From a checkpoint of a small transformer trained on Wikipedia: RMSNorm before each block, rotary positions.
Each number is 500 + 25 x the weight over its row's rms, rounded and kept within 0 to 999. Layers, rows and columns count from 0. Numbers have three digits each. The size before them is the row's rms in percent of the matrix's.

# gate: layer 7 MLP gate, 832x320, rms 0.0545, rows 169-194, columns 240-319
# up: layer 7 MLP up, 832x320, rms 0.0562, rows 169-193, columns 240-319
# down: layer 7 MLP down (transposed), 832x320, rms 0.0269, rows 169-193, columns 240-319
gate169 100:507532458450492488443478526485498506494498474469546486503545508483483472502506475525501515513475491503431483499492496479539465530504499519501520502479523494523478497536534529490491468514509474527450520538482556505524517535479493533455559475
up169 101:448474496530563496508500488533495491487518498538463467492473510541523500504513508525515477478521514533550508503499481495506479515518522500477509544502504524502500509496488470470489487489483490499493484480465455504494509520503463488543504478
down169 103:481513524533519483480555502499549519512514490542504514455514469502516489485562499449554502478485492502565521524528503517471531500496539499452526521472526494524533477526462479469488525532487503551515494524484559495495510514479450463527522479
gate170 098:518527505552494475502476481510474505481507492510465481489499499497496505524482481542465450479491508515483476532529478491511529506506549454478506505560511476504509512527495521471542500509513458529476472463472521495461548503494494514523506488
up170 093:515482533468520490548496513495501494468515505474541525484470518550525528506547490501516475481538463494536472486478481500478501525511524536524518510475486508476532496514523485479514525490512489498499518508495498493526509507558534484474487494
down170 099:550523454529513542526507516466503509507444517505516520497510539499497491481439513537494510474481514485534509515523506499512518498513503487511500535493526530501494488513496489481517478516502513551501479470463479469464526462460533514451521509
gate171 103:512462501475502485530495472462517550476496484444517529481523500482496504485526531530512494475476509496485499517500519474462509504509502524518479470467464467537505490510509539475485526535492520483517532516503518502493475510504505471464442515
up171 097:514487481459457480532482508510508456449452545466521505502509474479517525507530530506537480475499510511516518506497542445517484508459485515514469543505520479533483509507528530474486513509530513490517508460485490498514515515488498513501546509
down171 102:477502480519504477478481530504427537514485506499518530515517504485470487501514476530453435489517488561455466482475511476505494497458515486486502494464513515498520509477515500534497500498548482511458447512470473503473484533478548466472536520
gate172 102:460492494479500525525486502486532545529527510506498492524519497479495509499499511489487505492510483495479502466567491520477535492511484475522547501494463484479473501508473532499550511529474480536482486524495517458454515517483454470520457542
up172 098:498494502514474489519462459502529509495504503492518535542493465503502483531530481476447490498501465523482445510515545529458502492477478501550521546496528497494473540494503495522478498476483494533478492498548542519510512524467510475497499537
down172 097:504484493544485493465494528444496472539558541471494526508498514540486530513489504465493502514527474536502492524500434476505460479529495446477472513515478526482485456491516489485501492506477492504532523504520526505431502524516476517487503489
gate173 100:485523484468482532484486478489472495496489484499460490539534482494468539515507521474442508505488524498497459544493515423472521510497469526488507498486527509486487529492501506509485486522516490498532458516475540520509492549497494529506478490
up173 097:493519502497513483530487498502485501497497508514479462457498496510476542530468537459463496468480489490516492551483487453524512479487498473419465462498550532453498539466446480487491482454510489488464543482530498483551500518477518488476546525
down173 099:531547482489493525528519485513463536474508481488518490522520504488513431466503485484480509503509512518511491434472505455496528516468462502531518465471502523492509525502481479506482506482499483505519487517424491529500546491515505512497473480
gate174 097:472513493440502489474487512540532465501493516501482542500475485544449493512464461521521466464508493480481453481461509535500448491482520497538505489537490460481500503487512528510515526470475515491462477496497467506481495458483538521537486497
up174 100:497486517504512527504483545549524497544484489525527469474479477481510479531487475481531478487494557487522541517535481516481489503490516520529474543468508491501479469466532473513444473509484471496497492503520503489453508499539486513479483490
down174 098:535474466519491497443529491496498485491521476471484486492504497529524475498509498536477465478541465521452516538545508519543462492482491490511487435478480493491533490505505531527486526478465473498536483496483506490491537510446517510481502501
gate175 100:516467525473532576464545483541502509521488525528511485537519498443528511502484481500487521481532505511535492482499536466486486490515469509483533524513463529501515473521492526523538517485533483517516484504492520481494512489520528536504499508
up175 097:498430458512469485504537507492505489494496514551453525477500539537513492522445480506537529499469483544465506448521493511515481491469491520501477533512486475515485461501504470523514515486535468511513480517540518485498492487500519471489503470
down175 101:523534480511506516506456482488492492476498513479509501496499469505533503543519508448505486458538521526509503482507461510494504498505505485505511506517466504487478496512491502514503566498494497494497519506472502513469524456514496502531480497
gate176 104:476548500504504503493441479473507525529447518525512529529472515477531569523486528538488467467516503485496476484514536503487503526503492507518539520484507544534508495554504533511485467493482494499464514490500503464500487546523553486545580478
up176 108:509511485507521533484477474475517484491480473518526491527472495473500479537480493483504523544461540530522457504498492540494476525525498514473540503468523494535521535522469490466510515497519478540532517535503516532513508512480504458513551506
down176 107:490497497481459490453530520501511492463510505500493563547433495504498481493527479486506430491469509494488474485489485498515478497517511497476527490470454528496498482537498523521436500501499516496537529488489461470510529495539487525522502465
gate177 103:486495532488502507490489479521527449492494448526514511515497506509527544470502452493502457511452482516482538529501505488479484466470491488487506471516515483528503531529484497499512462514490480495461481496502492506554521527490457557502492484
up177 108:456507493485533528461509492496525515492433506476497478500525515467476537504493457473505454498481502483481500527515502510492488501532461538542519541553502520489506493456521483530499442494472488474491526527463532486509564467510515521467467477
down177 106:473499506517510467521497472526463493508488497492505513499494494494490496518478539545475524505477488462534484475534464484467463519509526549497524518463535501529551499467562506523473550504503532462534544539473547503502506458500508499545558467
gate178 097:507524517507505477537490494461498574485530496501450526519526514531525517523516513496477482492535502497479510466488471515553505527445531514477495494509490526464513522545522525470508492511445512498500501465513481510476507482507460479499482484
up178 096:493500531471491496538464475523482546519518511517496505515531467500477517523565487489451539483546471444500518531482514508515499503482512479505477495506490477528518522520505500487443530535534483505480460437555496490469543475506495504522477495
down178 098:495485467526516486507501527471512520520502530467500501457532525517497493523500442519468530514514494496466491491484518493514487546462487515461495482464536543489492540515462526499513519475492506523556478512553494534507483501467481523498528472
gate179 106:522492524492491522514513543512487466520446518515461514549503476480499529514523549537480494537524543488500475551462465521498540449521478490499511477508489474494541537479504527472484505476485482466485521490454485512488501498540530533507502497
up179 103:471510470480508515492509490508462519487494512511474515508449506494505500470580506532451514513510493491514472495499470530483543475552528524502486467541502495475503517496485495473520521488488478476486497510498530531488494535526470537469522501
down179 106:517470494475496537503520465513515536501528454483550467504504480541512502483464484452564500495526500525514553468501511523500511508520511513502488501486489524528504493499498519520533517487499534471439512531472535487481460508482493500511529479
gate180 101:468532510496546483526502491489513488517451507486516431531522570529505484493503521546506433526487537502509503484518506496546469524504540495518471491514526489515451499497511511502451498478520544511459535516539485510515513457504542514512512524
up180 097:481498511520501500484489462459460508495541479495502456538527503504484473486524513476514477513466520461506530526455463465524502499494492461515520508461559497502502488541520505510490535512525542498451559507539516498526455494501453471436485501
down180 096:477513515519498482481500519483529471474524501491509484467486533515521495515498492490483498525551490472449488487489496481504471521530485516546454514576473496451525526515505481554515515503519518503487507503476527496487547513562546520530515451
gate181 104:478495463498521521480509507521511533461437512505511500506522531488510503521550510527467505503470472524488536498509568520462495502514484499485520544494463496487479514522511560555487506522489478526486504490492486502488553476483450536515510497
up181 104:495472502486508492492463478511450491499494502457497503486514465473505486485512535506527505499558497464506499459517532530477504507497473516519530508470481482510532508501500511490503504479523487471495471478430509525481474504495503517527511484
down181 100:504535467485521494465445545494520483521453488459507462489487472525466463506472478523475497530491551527522498503490509481491518488487486488428460466541522504446495486516532512526529550485444492527462453529521466519502485470491469500472470475
gate182 096:524493502471507516481498485507492452514523529488513507520490487539520565501537560481512525467484539500517507450504505497560500484496578496542504492495512516501504497459520497578491473515495502502462505475486560504461514530546477462511484517
up182 097:539487494520480454458479510496509505484515448493481547477534504515508499469491480492513486503460549473458503501486501540488541477528488513524492446493448502506478506518482500525574477500491530536479517497493479518524500498525476511469527534
down182 101:528518521469511529507542483476532516516551531522551492494493472521511544502495502459506475516469528500504531512497503447470508518501563506466505543490509514494503505517510541544488491516470502477541464515489555545501459554541517473515506486
gate183 105:479499530480525474484476537544450491515512544497536482518513511489524468479521479515484514500473488563520510499495531458494489518458510525510474507450478526488495512512514495482470516470486514501464581480480488526530515532535494491543534510
up183 103:497486489484523467520500496504502548487452485458488496516484474525534541468484498472478449507495489489501467492511462465504482513521484525522495488554476507513524499510497527511534461501547522485454531539489527511517495468495530486486525455
down183 107:508502492478490515510480523496528476492539523451516527488511497531479526476491486490527495532475536529493545509539529539525529452509470493494489480530548485495465504448487520512512520529525525447462485480501503485499483516520481455565512453
gate184 098:503508488494482502529495507460476467540517530499480438493535527484479505531478479511510474547542517531461516536495475505475482470521486491514473509483492470509462537481530481473470468481454495561504520476469484513450515513482475508485485500
up184 096:499516502487513459494505508535520528495520488494539551491522473492540518469499486480518484445489509434541539454468488461497462510482498522513501498495460502499549532527457504524528495545560493488476516512547542474484532517490510496557486462
down184 098:492498520495479500475538532506517492532510531478525506487472524514529493500472500520493475496469509483484482517484451510478484464493483455554497532495436490508452465486539556525455485490484492514494509550486520526485482521496526490508472530
gate185 103:448491487483541487503494459450496500461549491521509482505494499482461439520496501497513501471513492540495509461487446505527528484509497470507482495481488521537526504447509525528513513519513483469484493535483525470501510535547493505552484537
up185 099:521459490491510490481502510476512432503520529530523477475506433461501467498487463500537506497496514495515499491488503489515508520492461472507496513452526509517544512471443551519477515480520516531471510476484540496506518479507501524475493524
down185 103:474534523504523470512467489503481471484506470475471480520481485479504545475450485498476486497507494504524493499459525568522543483504551485487506497497441509489513495436498510541483495533452526477475490462524516492517510539496510525480485474
gate186 101:478507501523529432496519506462465489506454515492483471521493479477526521497499519536516534480496492495463522498561507483475502468516543499510422511514509499498497521475527473527505490552466483537503540479466499434476533505504474499498482509
up186 099:531514501513472508527508523511514516484482503507484456484549473507525494425506466491497520482459471518497505511528448518507488483486485487543499500510510524525503451481536522503496464486482528509524524458497487471481490513488525513450500527
down186 101:496501550491473494478530527478448548510546517485544559470489557488501491476491537497520544526513481507515470452506516498520514494507533472516504494500502459508520495497541459470485506497521487502553520477478490475492496497474568474497526538
gate187 104:517500451505489500540524492483507516484526490488502477508451450520494465547542520483533508494498551483509495524479550483464505503491469522522489492536497501556493502474511516539490504495505474496419498470489519454488483509513517505485550479
up187 100:521474513409521543508491525471483487472516449524506466492500522554483474524539449516513518516462425529523444487497471493522485508518498496470478522466496503492470498468516498501498474459513540479503501483472501462513534492453525494469465477
down187 105:482522524509482514501487515529484481465516487492484437469531551493487486533496538554505478458460464526485495502480513511512496475527472481538471499499474486487552505503481521465499449496491495507517493472522497504524477533453496486502518478
gate188 097:520506526437528471531507491518501508473469522528499523544466487508557532553505517470526494518507486503521456508494473463507478486521528513424527514520507470477483439502512515499470481493509542496471494484491490492480506507498507480530476516
up188 095:492512510495495489462491493458487528531495524461514536490517455491491455482537462451515479465522528466492524495490516490544535517471511499521553545481513548528447516480539490552535545502498498505465556497543515462497478487527528523491473523
down188 097:500455482475536548522557449490554494495528512510517502543504487471487534490486512486524488536492490473444493518492501497446498452507537456490497533483450492512493508470472500461523467460520514505499487496482506484502499520481552510538558456
gate189 099:457498498483502496468509496517502523520555489461503494475521493454479445550491491460462502513529457514461488488536472479471508527516513526507495510471554485499468499533434504515473544499510519511496488461467519522504508532507522513484484492
up189 099:511518531474495497507471490491538499521468475509488549519527505494495483501490502488464509517499547490489523506490516491494528455478516522444518488523455492448529545521475505501468553482524520497528458502490532489518518493512469507536466475
down189 099:521488485478506476527516480536515450485512542498512506509515506530487514497489547487479511496485471526545471497472504477535518465444455472463496481477500462506480501497442472491500460513480474516565483517514494553456505480553525519507467519
gate190 101:512513441498523518478474522451525477500462500502502499494522538520489508523522511529547500503496482519494501510500501471493524521501540483499542513513507518472495529476460530514527495500484526544471489477486494503500486481473529480497550471
up190 097:496512471516529492471504499473514511486525532502526493505500480498477498477512502534497516482479509513501526495495475502502515500532541519489494505458493549534461532496451531497487504474459517514532467482545533556531490530519494519562479468
down190 098:499481484488530487497486472491521494469467506534494536534504543450490515473498485533503456498549548506494475540489500519530486498525515446474522535497500503459473473501501530480486492508489456485498503524481496492491562515490446457513533506
gate191 099:484516481506521535512485482521445502518498523535434519471483471499529488493531519501565506435539486465507484439492499500479515506488502498521532501500490502542503509531490509485463506504491512492525520546545511496499490501500499486500532482
up191 101:501463492532496479542527544559485509495539512545515493495482491511509512474493494528507488507454526495491538495509485482491428517482518506470490465466522498501519522513494529517517528531459537512483517509494520514484495501497502478509497508
down191 095:529502506477537540508533464516477497503505503492538534524466552484506461510551502488526507502488504488514488555498522560507451498486466514463532481487517517488519502480553471496500503516439514502515490466466542530519524509513480509473529489
gate192 100:486486513471472524487481496569483492536532485490443500497470461499487487473482517485482472464517493516498499509503484513481564510518440479510499487499510471531467501477463482496488497501463494526514462523505468480501491460528459502500535510
up192 099:481538511489472496486508521516511513509505519507553495494520464526491463531491481475490518490514546500526532523532481518517457491530494493566461526493558491528510479493472552475506454477525517487472497481472464534533477496519516517496491491
down192 099:516526502508484502529491543542489500474463499511526542513490498504480474523523484522466485474513478484468488486487490496436454501463493487497506497501535495497467524547506519505514489497502527446476497448490492461530479488496511478488467483
gate193 103:524485488483498505512525501478515516511515522500483519486504499511508497496512476490463497508509485495513517537517517528520521467507527492508532521521517492487433577515449509497523490561475471505486527483519468514538517439475491549470492530
up193 099:477517508510509499503513480469476507483443486528481472526498504517520531538486506521439473534456479531515476530495472481480494523480465498443487514452533526461491563471444548473579520455491499502520488466520529516487486517472507428512490550
down193 101:514474571541490490539456491510470504475519508483512516548533553551493480477527521516511500461505516521518525530519496504489502540474488511461481496561514473495505494516441493478472507540528506490486484542541493507525465491518527500528491468
gate194 101:509493499522490517487524522489523511519514471479528488501522508491475499536446507475482499526537496500490506506484542485485486490530506509504526528497537480540451493534446557473479506479484485490492506527523537464490516533499536505545538494